Weights of a small GPT-style language model, trained from scratch on English Wikipedia: vocabulary 989, value residuals.
Each number is 128 + 32 x the weight over its row's rms, rounded and kept within 0 to 255. Layers, rows and columns count from 0. Numbers have three digits each. The size before them is the row's rms in percent of the matrix's.

# layer 3 MLP up, 512x128, rms 0.215, rows 26-51, columns 0-127
087:130139115147178127094106131165144122162074172173110123138127127114128084151086092153111144169152139184051094093099107123119116100154132117129140081120119129097096157060105175113078090130133127148147073160149080095122037136104175069112153148114087176076087100134082093097108205120134193121125104092174118089156100126137109158109117094148135101089128095178110075106109151134072086133098
111:137091102122166128128119132126176083140093120145135137144121160122117073104106130149112125103095150151080078199112066119165213162152145134129077121082178135117115115125125100119106106164166152111155105143108087090156150100112128090119066123083124139079120124112132124077130080088131145148148111067130181147132136107078167108144228210145113163129110151202111106096094139089162125050105
105:092109134098147096100161139118156086145154093191138143180112133107117075134213091086135169121136099158078143064127066150126111148128154198140118060119179116124163146123134055121137136174134145108196101110114165098135094165122138138133148131189117066153155092108116074111127091164166149157141092121140092132081123163129083147125097100142109123133145077190111145098156098148128189078172
111:179077097124069118131129166132108127128128163139163190162081141148101124119123160171160122133079174101133077078131110117119195071163123154088153128082094155099196149087130127178123123162127150162177108119133115071099151166133106114158112077106139091045122117096115103128136128130168133069090063069169127128152125136127179134175147155178138117148076131114066156122139188126162171141135
096:133121087135121148100148127103128170154134168144137095126122138149088122116115060155081130079136170176103112148114139091157075117116140170117160214098146122109129183164089160128097117150093162089097159102141099185124115110133172151130072109104143123133128213083126108132121170108111196104070096166105121158141071063151121133152170156151134129148154173137085142038171078169145099110174
101:181127138099151024122131131089138069117152109129129151136093145088111119128166107121155138106130149102176162136149130113111119132100118149173134169111104140132115160075171192131126125121140120167162096091096111122111120173112129066132057136157217156124113126103133106167153128176113107018084109138136126128150119173113155165142163118143145096172186157182175177148133088181109097102187
113:181170160046089170153082157153089137063101112107112120119156165100119182155121126101154121123131193107101132167147141106146143118126136132124124116125171112136162171098130142159111180146086105168083137135108113070163151088076119077171107111176079093133104164114128099156162099052147131181125086151141181172127136105078127185151103116189113146108196099147097132103164151135087088148089
095:180156140129153133109081084132124129134073148082170193205176146128100111075206141096106089071079109178079167146127130153125132086119118145101109163145151142090165167106131119141143043122148105097132116185107089103077127151070138122135141172123156132073076140116156117177088102148186147167081159078162129142125122137142132124133104137142147169124116143164098092172132205135114107113129
100:157092110154115092127121168129147096138083145140126147111114126122090122114101031146080156135115110119109121187121154070143105080128078137143108100156172157141163089143158091151116130007177136174084122113088142134146174118045148091157107104125128141131127105109172129143130158116107184145069138089136118139145074107099142199186148175141123131110085135166108095109109139171180095164108
094:105179153130081158158152140151120149150164136112197090125108168121071077128097138137155196098132124159111130107145118126138126079149170172134055092090152152093094126175087106136125106127182116160108175095090134181090084102134162155104110123092102049125115126155081101106072083170115142105154115090165126111107082190153142132074124106156099159090137107181160161128125113051160145134173
106:196044131120137105059113129130193148135151142163089125086072127132127132130105151167146170131081185127114090121096093113054129123127155117114122137096077152077163077086137082132145076114155115100164135139088121113154111089113171097149133136164129126110143118197094143175157149177151180157145110111175142138119172097128119119157113187146177117069074151183154190080124134140131105093116
093:180137130121195078120154137147175138178053181096164103137151147162056082054169108195110154151078168162173170102133146080096154107107179109100118134153148146109146147107091115109147102123145106154085126150128113154108086184128118160155150104142197130121100135123123135123126127117161133119072137102178105121124124176165123165162123133143149119081111185153121136165148211183091163161140
093:045151172130094077082177145098171102144161079119067187132080143135106120069121112101185093124149183110160164146145114139178134094153133114141133145103118048200142139156125147114095113068141155165099111161111126125101124108157092141111127155142103098056138133120178131175152167113133143149137098149113121121151175159108172114198118126115112101123118196167052117139158180122116154149128
098:103139072144131125133142146110196131177102137129123138091042121064103138090215090095164176062120126135148104087134165105163140142136143174136113150064151095118160177155158134061185069113113122146092110154129106145128162071150121125139094165119138117119104134155162143149079156182109125070115082076110171170080130163139132161169121149117185123138142096115143092080166125151163140105108
089:169170165097097144094165138128096133171162059148109144091073156119139119078092096116101168115086148137165103094175086097179169142122164123159123170141169135136209140069164035113122148118088117157145088082080096108094125172113137110141161162138130123145114207164122119053133156162141101147140098126105130142144115147068105118138110101106149107174187151124131139101162129149168112177161
091:166127090145110094141103085089169145154095157101058148135091150099067141134190136114137124082115142145104085132111146160039065144121100175100062178118075153126136105123094150193095078171150136152121174130128055159189154165075132155124146152130123179096103125168128106165140182141138137107060128117130116102127075106141103110112190125165108108151111182135150136158135127140115096160150
101:084087006137149103119111150137080110115133111140148154208151152113135148127079117146127102143115111129134093121102055138120096114153156186085142109122123097189143116065137097113167162101060117107119103062128143122170079178114151144124154118126140137032071145113135130091146138126131129146097107129194117088152108125132151176116158099100176086111118147120111167076107099068158152132130
093:135072087125158168139178170174108143184103069091108117092119137123072142108106135150127153150128182098113129081163135111142089144159170202095159139069076112093130132128108158081097118115153170141092128135065132148132090112128086119105129166114085129138041090155110077138121112107164122163105105103125153120118162125113065112176147215150141138154203098083126111163111123121076174121140
091:108126094125134194090131132158129129094107164135146124086140177132109142185104091118062151137072186172102148084134129125127158126138134159086123069119135153100101157145120148089130130157097130149065088121109187133193064150116162106202133102120106157142126173169155099103110200204120107151130114131116158171068133102099067091163133150142129141085175135148170088138155166178100073132134
113:119122061155095107144100093130155113121085084092119194140096126079093112153155113100078149102122127098107110067155053107158128143132116173118095164116090076160163149082119105103123102107167134086158094142079106098149116141087171133131118102158163126146112101173109117084125122143109182112157153112194172081139148189067090145131159194124124111107167129193076126140111125069098200135147
109:142063129117125119119158143107137131143110127155059158077134125127119192172149098030147113155105137119070151116126111112079117138146141122157084111106046112133195141079133136185133179130058154170116123130102141117126167149091185109180103085183127123120098069157156097166169101161135163147123083117110126174175115141102080148172166108112092169143128114175110080080102124150107117134105
100:105172053098092115131149140118095119175117116142183121098123127150116108102150154129139096133083144122122113160147115143133159095115106177147164174124177146073139170139149141160108067172117188132155133103147110151083041158097255127143129162094101099101142130159107125129084150068170156087076075116145109112158095138176197114132133115145118149145168147124069148123141148080142163101119
099:135112134087163117133149153185138152163141111085209146184087109158106120132087068072103118072134150117160158133070158123076144122133157131127147151033071083125116152134196085095105102136161105069093142183135076109135160140105170117117097103116135076128124116128088135181103117155161176089128154165137121114083117140143083183087129097148156141112135138107139075108142118091104182110175
092:164134114123125125133108104147126154155063116067088117127160155154121099107090118160121148143147141115124123088114052120126144139138108101160096073073145130141112081127100117106084132114060136156099122093068163112179108146105095082171028188109100186113101175140056106129111092159108136174139125100124127124116170153084105116188115102133158124111210099149100132110109190080107116068115
084:140089154117136152149099144131107137119097106113095087152082115043112138167154136115177164130142121115140146112121103081123145166151201140086108101155126117142142147107129128165128142203162131165069111167060176105159136152103203125154109109107112170089142144188147071084131090177100111119137136086128124219148140154086148165131109123160144109064102124141148121143091216142103067107160
116:159132058115083099133118109114135126097128153121045145135159147136138144107180141144121122077086161213133184113121164113083110121169172119124147063061056152160121066136074141150150110135113127140145150034129133135044120183091128123150146113136110108088118127134118123119150126066165151086157142122131155163129072142121174166135079157144142092099062138102141180131119123104123099132115
# layer 3 MLP down (transposed), 512x128, rms 0.202, rows 26-50, columns 0-127
093:126157162133123171138108107103111126191112153102117118146162163122176123105109162151119087134137149106109151129096080176198091123096142134097126141132120086123083153166105120052149127165140154130118129154151103095201160172126047180128158102123163160137090112111165151197125160092112142115156140139196088049129093119127112112058101114132112063100097090152115132152113218134118081111086
107:091154145171130178166068091143109153117132108097167137183072094132155188110081108070135089120144130149065167119065069130135120128131098155059121119116100195127110138137125094166112152160187182099143130124138111133183131108186092146121102139126113094112139054050124130145151113098096124139126133091103085121141154097072138107094162187117172109129161073094093154111178135124108109117091
104:093147125123166141168208125114133161120130098141112148119121117150107134108161169121177144134168176137128141119167076147117107136159114158140143163115051115183136132145190155146179117115164122163129138162114104139100104146170088142089084148172159083133111149126132159080122095132143113103103189123181078146104127144158110092148159134180162155123087028155073174138134097224150075074157
111:119129145129142203118113169155097143166119126148081150117092093097135155146116097108160100108134120145076141149130106101201157134032139121198139126101119129085139122146108160132121137105129179184142129130191171101161169167030189113133162087125058133087145117133130126068109152112102132102121111147116109157118031125148107103138182177093144110175128113107138161121110169105128088172111
099:155138116085077099150145129172139162084116174097136150155189184150110090149102132145092176138136156113124162199128155123099097127113053159133112178101120114155152146138113158174122070083123121093084215053186173142140111145127118131168129131129152160107118102143180165131104153120167112118166140125124156124114123096127123117097136130153124185151111108074061140135185188181114106096204
101:158121132167177118150131168134099161131212130133135113165133106141210092121152131137121113117139196063145122132092110122139138138109145148132157135109155154165132096173245094150157189118148147156122097119153190100178110121139102140125118180150214104205124126101113156107172155117098091126143133107130158074157141160162147119178121141138118188130086137131172085140158113188164161120147
112:127127141176127140153129121174108148113172150114083053149127175132140130096129071150075137148141150136119111119097190130162159164104152067131138105073116130081118053206066152133105148096112159174156107157110103120089132144108159141080196113197088191124138088169172146108099104116168153122123129119136106110122134141128125052156077142105112104074170195133155174129091144121108113110097
099:165140158124123139139071138109130145064105146108167189124116098128166145123149152064128123128137065181115121092085145130113142111143078167081167150178163153078117160150079136153152088142063148091116114228129127100144181174087128167157098114169164117096142136115087168120164157137122124142111175163105152125099099145175142103069167085128111146141117119154125150059121170103115120083050
101:115120097125107141151095176131118118140080169170165096150123089162106136089050172116116127103137167119156120061124135169104096151197083145193167136150172120095118146062148095157134145073154128127135203056113144140151157115115111148122149145145151175182149113148168140129164153084103117150127176108144107184115124103181093103148099132102054162204132122161137087161101068134137117128097
094:104120137118093082139160173096083109037137158111133113139130163145097105101139177140128148064084072135150134143144166098077138108173134142083091140145144122186143114167125126171142134184114155108077122144110118141142117091159106136124129106093155044135156094184083122128112110151202064169098130151196085130086127156191160073147102172123087172079156149151152180099114113134135126136120
107:123139157080149164091160142100104075076120116112140080092097055119096168063114123152094129184097099158140149184116146138092138168099140121099185099154093102157139159133125145142124083146148094110107127163121086187152127187125063120079103109144100109099107106112123099122101189111157153124148132073098122131088111151195069078166182180144098122179144145201169123123157108086109119118124
095:159150110124150093171127118116115082100157116107115115093132113118125168173144156125128134126190092164140156072105159139157155164078090070075135102116125108126179132123097154113125143161109116076096128175172138070114105106144123162137076102161157120117139131133045201066138094067115104074110086100191091082181086164190162123148085117101162133072086138121169111073124114116108146131103
098:152152124176177163134149121091096142128139150108079108065127177118118156102065085150145119140135146086146112124066148201180124122128065127143092136191169125149077064135177130129113069122175100186156124146131167109090101120152139119099117120126098145109167079155129159137112133105078163175162079164126101094143121132162101154115144088106089112087109150062149152095174100183074132163171
096:081083125141186138157093142129155179166112147136142121075170101097153132105144097157081074110170077113138122126105162082172180152119132128157162124100148134143126138112208141126115114103130132084144127207111141105138136151173183126113152140136167118142140144121159153118157172119024105120097072106078166109102146110147115159178133086101154141112097106085162097139155115158085102090022
091:158126096179113105174111145111126151145134101099077163092139128098107193145079167113121149107114142131143140151146091145157181194146101116176147143140154118116109192149134062058091186177152181179132081141109087142140142126182126045121142134092173151174185161106103176125152122149147101132126130124118162108123067117099087158120171107087187146151140094099106140163125159137127110178194
092:158103084172096123126078151092087147132088132069140124155135096121096154118119157153114092095162097131099116137135186119115069116128157167164121169097137126172139125208210106112147149155192126114175082139189152080135146116132123138117117078123139156162115089136096106147105132130113084137142153139092173099084112172151061120151210156163165192188142110128132139154134136200110115143069
099:063181163088109153096103160166121149143126109107141114110136134097198153095110146139157101194178168124073142155128124163135145145178099122082135086108159082173132153177110096110148108110140153118118099045117130140181106138130077111114176120174116125118114124144109096191130056073109084120125183095111103087138126132050107110097095132173136145151090100114112180180081135166087138169141
092:121147141169101130173158140131096142176104193118180065143165083144147089127142158163139134139146142103110097093117134159091103160118132113138118149095101139117130087132129118127135158230213147125119146100111137126149142116154089208094125123123062110149124103123149073133078099109195130173070136108093102106076175120138088171154129122187084156126167111067128058172158144177118143124115
099:169084083174074126150139145081193145050088137106188053121172084113164155104164116121111126116127121145145146167090139118085100094124076076147100104107137128132136101096189106089166146150172147060112110133144133132164157117050170151176089124109159136182175104085097140117155110148105128118113106101116132121105154088102168147158108172099144189108135050104126184101130142138138117116126
112:099136148104116154101054098084080086184168102122177153138121174129104157195105162113072152125191140099134144060107097143105123137093087168149137137131132138169123152095110140053157179164129105062137180165140126120142108113150140175126091126129138137118128166138128143119208100099074155150111152150151156050094113149145139174082104112086108095086178120152130111186105096139148106165161
112:122145155088107111106110104139107106141111135139083127116185121077148174120168126108141136176100149069071101126117124117122186125110152091116135112093113109139081059115109135144151138117102133194163124120154133171122109083111140077119156090146099178164143135152104107127102131064074061091158195180129050131114154083065101138122087128209122078110110168124144187121120088090076125083113
099:082099104146082141157182128085082096133070119084169130154142112154163094104082149106135111117076122103119172144160126115199154149142130140119054105181184044174158114101054111153154158131120135058057106092175145052098101168105152138152128129095149089115082118142118088103127050110148110145125088123118117125121104117126089113111156138088114159077140151106119115096089123117141134149116
103:123085153138153127152085144187122087089094084094069136133091104154094101104131141113111134117136109125105148194134097116168186112165163075161091182104131126067126114118141106143110071154155148078089148124114120161089127181109202176108154113103099139141204128109147121136164144138165148074136145177162164090131125140137113194155112095111185102108088118107102169158161095038123082137103
099:109140144178138126123153121128096147118160168107064108130126143141255142151082118103151123090194136140169129170071096151082130136070123108158090083144121128131114155151135200105110156158090128125110049135144112118139078089138172134151157097106117166119149106136142169105146116153100177177162122149115111149177158142133134129127108143132072085146138150135136194133137151215156159092145
095:222142160147100108112180142118089132105098105043081135172088113160126162148143174159119173124137131106065128132107121123096134162131110122142170124068119102129176124117108155098126087074130111136098112137105186098141149111145091131105066093058112112133145174071114091186149154108132168089116167069137094135120152156118141120138118112102163160119092123107108187126137137187025102127157